Weights of a small GPT-style language model, trained from scratch on English Wikipedia.
Size: 22 layers, width 224, 14 heads of 32 (1 for keys and values), MLP 576 SwiGLU, vocabulary 8192, 16.9M parameters.
Architecture: rotary positions, untied embeddings.
Each number is 500 + 40 x the weight over its row's rms, rounded and kept within 0 to 999. Layers, rows and columns count from 0. Numbers have three digits each. The size before them is the row's rms in percent of the matrix's.

# gate: layer 17 MLP gate, 576x224, rms 0.074, rows 277-311, columns 56-111
# up: layer 17 MLP up, 576x224, rms 0.0752, rows 277-311, columns 56-111
# down: layer 17 MLP down (transposed), 576x224, rms 0.0741, rows 277-311, columns 56-111
gate277 088:501573507527538418512517536478524541536551532487530485544518449458532419495474471404551531511472478502581392517478464569497535535584556478555437545515507511539573497476
up277 098:505459540525486517521488448478454556557463483533491524470490519560530465598520492495488528516442508574485530503488490461495522499473494489457538495539526492513437481511
down277 101:517516505503498510618530459539452422487491469510494503457526548611511517546498502492478481536524516514464537539448458454485564515514496530469561429461406529529451509526
gate278 096:545487495509516435453492472541455522532573467542583501419507516495475493469556493436520565494463484481533526523506521484532634537497456496549504523531453440557501495570
up278 097:478486508537479566465522537461526463533437493490532485516444478481544579471460506500491476502497474523446459534505494488535460464570468422464474511425483476538526500501
down278 097:476512522549508540488509491495488484492466435535499462551389563445469504461479506525450427415462492556550505568488524524441403508529486475506537469510497519402483465509
gate279 098:398416549472577442537542480491495505511509527526382483482494527491491466490512432556492450493521435563482512482514531499528465433591437494535507432474481505579512504512
up279 108:511545556514504532513550497495545471436538451595624516533467488558524524490503532482464487499503486514454467572529430462472516467421462547541462543477514492500459497518
down279 108:519421520495504475526485482492508576511446491511572489480512520490520548453493516573473495435511520459477438514519498413508464475565551471520512418551515469479520506578
gate280 104:468458531515519487507508461503494504499513520583507471440455438544515547515515546533534562537503445486458519598480531460571560540453510553569517515470474482526501509484
up280 102:551533547499477427499487473478535485475433489520521547523464488513496471476535493439430583509451458533531424526479455456479537468499505479474445460400555460512472454481
down280 101:561487499496470446484551607524503538441460501483520453453557466503559462484448486531518465544482497497480551476465528500472483565466500500476481485472475481567479492470
gate281 104:520453536516529516537533503559460543462504511544549523496481437497464517520505436524543498485482453539490456481550607588558503464544418526518484520521497446579547461540
up281 096:537521544492565514494543520549461569474504531556465491474522458523498438467450412507574480486520455454501407460501535470503528532504500539565506466556471454488535493607
down281 092:424529479523382555524457575415539478544519467500475456523509535521500507547539526470405523479534552533498539505480404432460465523466533450487469520439518510461460554474
gate282 098:488431530468554465516538483465444478552445487507430539531424508575421494520465404442503518545452461546481583543541511505518568501471508466565472520523468479562466482559
up282 099:432512506495500547509515558403456563484488481573568470545530549518509532466478533475463512496433518471489594465588503468496391511424471506545503504472478581517521442560
down282 100:467449506458509513476404480461480534443459465479428467559504510479520480454519464470517457483463549536489532476567481551502549513497520504527561500443438455498529510570
gate283 095:488453474540515504465486509524577494536453472469446518466486511406535535488452532625453558542565549463454460483499469475514528482545439426547546551461488474468436445483
up283 093:505484481455472436534509473521544514548489507572494530408526443601478543457491465454468541496551569513500551482535509552550517515530537446551462486498481562495469510476
down283 093:537531534549494552497540518498536489467479526512516526569546447476513443534543537556459550521515475537472526465528575507543545517506500474552476534428568499438493529456
gate284 107:551462506462517544497501507515459506536479467490491448535553557513485541511519450507521498463446475443513454570452484422542473487493480457498505503484510429481452563508
up284 112:482511468470481514498464540555436432518487490537484539431503510549555527554573495550453472444506426444527487490451539451371481535473488513504432470534490506467512508513
down284 108:495540527541536573496422509450527488524480511491491489516477475531498536511512508519473495530554483516527497516517534454449530473485465564453453473519561536488525516503
gate285 123:493482479438601442560440492428523493509552518589421412501520468515446406486590484506526569560429492505583572472489499515523524516515491505455479480487594518549511529463
up285 117:449423449516531532407444561484473483505509517496476557458450493494548507528446534455519504589476490394493472509487557524504415499424498469512568493516558430479444504480
down285 113:505529504504453515474476563495550500534522481556481407557568513537531452546447536532539535574470482586456438492545551530574525530512507459488504569488480524505462500451
gate286 106:344522562541522529492471578445523445511482465616511475432565508526437499448528469504510474459539461482465503561518485442532558447470507546499482507480486505512492565598
up286 100:439497517545538557419465471455508529515499477486433576489499547461528520500548552501525464498541507529447476441477572422470461559544472511514410541539432534566527429484
down286 101:484478417524520478559497420501532476462446543492489483537514577483535485504470505407460496511579443528465493524468521572528508531505366484480484546507492555479515490550
gate287 098:554504488480516443508428533498546469486505463551422444443446491445547537510496451484577464537541495483493569483477475451452436572474516480474541501492522588430536484436
up287 092:578534504526534402512487504439506559465613490469533536490462470500541533511512475529447511540524483474476490499510533499537480519505566437449543539498451486533449459597
down287 092:522553515556488567455506506520457547545502508485576485483448473495499472454520447469539468392479520510419529393488439490504569452527454549476496495562473556380536499442
gate288 102:533557532417506520509498507446544471522534471481475452454560488492542571439531430477416475562494449513497494498409493514529540441442541549503586428476550474470567482514
up288 097:604525439463486479528449497475488602493506462536476505487504495534496463535469461564478470481431578479462527451451470508405473516476450462487562547549478370501478452520
down288 099:464487508562510504526465492533476499540488534488590517445510542498452565525529502515531553484530512558512483551531450425487490550505542501519425475444535560467449546481
gate289 095:532516504513538448485510483486534565502529452504480500502474508544496534555544538463576507492511497479525448525488504510493437447542531551487530507513507478458512502499
up289 101:582516447491525526534452461571473414545512459522503440565498447486426587447530456498497524472498528551539536514403444463482441475497479481449458528469497550468524524469
down289 103:546577491500387530506407487504458510526512521460502464521488495511486496556490486541468491509507496547530512542436499504483545529507585472518509548519507537462544485442
gate290 089:528529587507522413486504472535490580469537473538474483554476511507506444477489485485511551569433503503500442521488583543549538456526515462507545531560462466556529462439
up290 092:541478453472506468542521534515497525483475476511554467524459556546505508464414502562550485402494482459476511503530495591539459548516496455444453492497532496443556481476
down290 093:455561522532451484525460537469488509542524503505448441547504547474416532458524493510516483519523463470551477481521489440515535521500418484442527452550459494503474423496
gate291 088:508488470484508513568468501463480527435515446511525498487543479489531455391445528426510529533499505487505447475521556480472502433559465505527512490527522429501469446570
up291 096:527536497532490465485567534529496489503465431498567508511506504482530559454497479540546478494460516484501455469487525515496466546492464446526453485434538552447534452464
down291 095:528540537540512567468407490522500514508482420467446555440517486485506479552514491481485539540494507541565503436518487559462472467536440512449499478446516535457473484493
gate292 087:448417480546505473537487525497546464511459459503474494439510489545486474511579523517603480515502531444511477533529503497463524575502488522510463523500424483424502625518
up292 099:530468488522561524482474547437516524483537546450479450558498490476474519505508482545517480513544469538494467505433499534534556501541453415524537481414533523472477572487
down292 098:509459477540602452524460545492523467440518453494421476458518500501508556505541487583514466490466463462470466495525522493487516519515529522489524510519517499462452586435
gate293 101:528525486512554443467438469522598446482509476513474507517473472505483493469416465509469501482493436487497460490506479507590462490450488489485516556542556506520522423433
up293 102:499527495499478435498529531495518520547474541552534534449459485578553502454499432506430551519413492518555530460523475476490547564524527458559486480447526546505564547508
down293 102:548448443568517506514542500511532504488492441524558494470485430533601535457542451497543554495503465435483559527548537530547584454497547518533483545485505505435520506450
gate294 096:469500448540498537558490495498466524485439442470521499508558557521519525524498476538543504476503572440512491510512526460498508562537444577497498578469481437474503533488
up294 092:441497544486461562522497520558446396516547460474436433514514515548446512561467475453527558501484505505463492449497573567551476508552512583527407441507498562509559507444
down294 092:512514498459516463496525485465462458493519505484592547482457438440515519493488513508510513592433461446484420524511494401494475507463460455492533469541567500495491451565
gate295 098:429509573582529538533454485510472494472515468551501467550484456428544477502509481485459465553551537555547521549497546475456594498491559515478543500502569559511546437436
up295 104:541561503480503531465543548483542496500477457545479468525371507509530465542504540519484566535520470517475420435532524446409561518494511492390550425478455499504474513507
down295 103:477458529531560593442492420518470545422463526481412526502523494567557429596582513491529483573441487545525518512568573547473521538480508488480474480524508433467420503542
gate296 098:475426455547507461543543520554506443574503487570491442498452522494523503464463495481482519525473449474478516494472422493537487438594476473508446456488536534495445488435
up296 100:467597548434414493485469483531390496508422465524508558536561556515419415492519485463511461507531543540496451478498534572464446538536509518509458521527469503536472449567
down296 100:565535535498570550506455476465456483502472522504522410476499455457479566579544527505502502551548491538484518534544463505442493597485463462433525570494526555454508586499
gate297 101:440527524548531517489439535451528495526513465568491469522557454468549440462496530499478510541550489475465498556506493420430513427482573477488488491440536437595486494535
up297 101:472473515541512468485531400531519503471455491447479441568473478490509457559482554567486482545530534457462551536508524567461551550577494492509494569544491503489543535479
down297 103:500520526553425419454472464523509516481496526501547544459470555483472480550476524515527584473501564529502468540558559469515556495520478434570460491557455477534494416467
gate298 099:485518543484478517467419466552476517477563596516450478521573476494564419503410435492511481552487463560545520484475472483497544598497460517545445545569548473432547457490
up298 088:477539475482516527498569528503498457571509467475440465485483463511433515568578508495487519464483556431513490534534507546539490448537583504521474535525525425516534505532
down298 086:527475500460590493509513492505499525462517557518474525524534537483528433423359500512501455537447395518499510454534524427504498551447425518552497560521483594500499475433
gate299 101:544452493443564503494483558490489559497520550509573524509477499454465547499563573480471483539506512506519491558475515476544568549465531499542529451517468535437488476519
up299 104:522415450521511514526493480499514487458536530496510548508468530553476541552543443507519547557499380442467518500534435428584487475547576468478560431478486571515482572499
down299 103:441459466539703541534562496488522493454473421434532549516529475434486536400519461554546519556466512578530517478526468499522478553496527525523543464513509433419499496490
gate300 101:403474471443495470510527443511498471468536502521531475468490475540529554467531488458502441524495469424517479521567540510507561523503557546499490441481505502491496519455
up300 101:431558470447476560516494506500515494505469529471427511520558565560497577524541470554453452483457529574485445481495465571504569541541473463492409460477441435544522529525
down300 101:502530487533513562485515520483505530573463473486460486481446553548516494495500497487518553479523547548499528504512487513549530403482549406489505595582497532464466483525
gate301 100:510491401455545502486500495497458510500492520511613500507516509465489541461555496535480451496568521474487423513519474545490451480433519433515499539524490496472542530467
up301 100:506522550519489559560462476584511514481479455466475480490490536534507512525469504483524450483488504527415528491453559494406490477562500516530515521495523490592480479473
down301 098:554516451526414446513513496507557508490561491463473503435537511487522476502490463442539514466496487572583410535452525448454540527460434513490548435496519496536514543535
gate302 103:545453460469497534511552511546522438521516535488566556439473408478517513505534462464431504534527437469516561486480593509516512432511455517545545476472577533458501471448
up302 109:541468464532514493513549483583493595527495477486512496525508464483464565476520485398498541521503518492534524445491501525551529497560439572476510501507490515499545434528
down302 106:512526481427596554457483515539541460463542465567563552466445510469493595422529482454572416523483477485485518459468503497519500483518460535511535569472475548497506492453
gate303 093:592533555513568368466500528453492445500492484524480523554456511455451533460441497548489571560492537542469498484511474492474527491546563435542547450458497500509495536488
up303 098:515483392474466468517453490481509548507430434452508438476475476489551425398511543503509501549472492481486469505480502546541526521535462544487532491572430475598511562496
down303 096:492440542547502461507506516534482520500515453526500536454513395526560520558555570449419476512439519467566518571452491586517507523508547492503442465444474506456476554413
gate304 098:417488440620513483471466520506558489490521478532531471472470462562517527530467559484549461485529531485534512494445493559446511531535466504459407541532494560518533483561
up304 099:491512534497529510483407546450477473504564421485492547484491560542479518510487529512478452482453529530509454600534502472476525492504537481481567523475485587569552462482
down304 099:550493521526457493448454555462517447480552477455519495478495455457510542557470579475517437517471496485508426547430442483529573463485482478486478533492511452494488458491
gate305 102:488512530470541493455433506548548543554530573430512460567496445496496497501579487477484578492511476511509471544439521491412522466608529481471480483560560513489484505478
up305 097:485505438507483478500563456518440489517619480508502458558449521477462502541478479509530507534483521491454538513521524494475521520452464503547600547484553498432505427494
down305 100:528514538507417461532495497501485478517498515465487486505531530486538450478492522538520494506485430460510397577456550540519560557529479519547510478447482437565458467505
gate306 104:427431497481558541548472576471516446537526498495448523500506450483445555527507502517509509566466551513482517499490516503531558528495442503424446382459468479504464464522
up306 101:540526568456517462465531486431527474420490563436453442555474565537544541496487490491514416487522509541517493536516569493531540513569465543549487498492474559502533500574
down306 100:498540442469557516555511490522571531461579473487507567454532527471527524459466463469524501511524450479473532489426553582500518517501485498465535463452544518446546529446
gate307 109:549450483497532474565480577559487489486558421504474489531523579491481558491433463536534467477470513569526450568490513529471424458499580498516467562479517526499468500452
up307 105:498526526610528503519486537506505503540524365418449452529522481476452440510487494484479571445459495411450494544508527467463484517561501536472452503469512452502501481415
down307 105:466474526497588472478487452436491536526543512522498559524459477551443481469481515549567461455534565500554480417514507479443549459488444489522455463524519585534495538509
gate308 100:536461484516525437536438485485569542543546487490423480467432504500540558555497516402476479497546493493476473560486546518460489516511469532630565515499441490533574477464
up308 094:523482500484468439518515559598475525509516520562498499475519457518474506473457470536498554455442501489495449529469488498555461475478479508515530536537541504473434541525
down308 094:482529459542419511469529505491477459465529493501476525452505529490551514407507534500604531534514533500441527503577535472470494527548515491468455510486508500463447503440
gate309 100:506414540446507509479502563448524495476442530561533527495526500473491560442570521542540608522516456489536506519526548512471501467498423548492513520511526489493450529435
up309 095:507407488481527569496519416537501522484579529478384459470476522560482459574455476465489478485486502556432445468483512507473508411473519549479500550564513519535506470504
down309 097:492577475462529476577475474501505543467440479482598471545460431461525462548432524521579480498431515539549504374504571513492492518532583564501491485511458391487488441454
gate310 102:540513440483537471555483531506531477492481488562489496539486488529464558481488443493524489543460467468532508582508506541461442405512573486548519437503475499548504430553
up310 103:476462563501485474498491491516550434544510512502463497501531483480512492442504507478459542466565477545551462413445437494499514502510451547525593458484548472543480548430
down310 101:552421453486563479470549468498429484527531473521540550536460456427469435459437419457517561496511448561549502446442493507460500506506517515537489437522453559481538516540
gate311 098:517502552453524478482498498486449498541467515543466459478560492535499461503509524418432468512451511438551495525496502476478491459533564523531511463474581487429510617468
up311 107:488520439566453493468496504552501533516483574479482516505535487443520500465471458496530506568435499477517467467488527547525563517479493495567479503514513493460548451522
down311 103:560510509437611420473438468539548579422502543453487508506460420528506617548490530595496589545498458497499511478518451510471469431476511418595517513529462517534517445550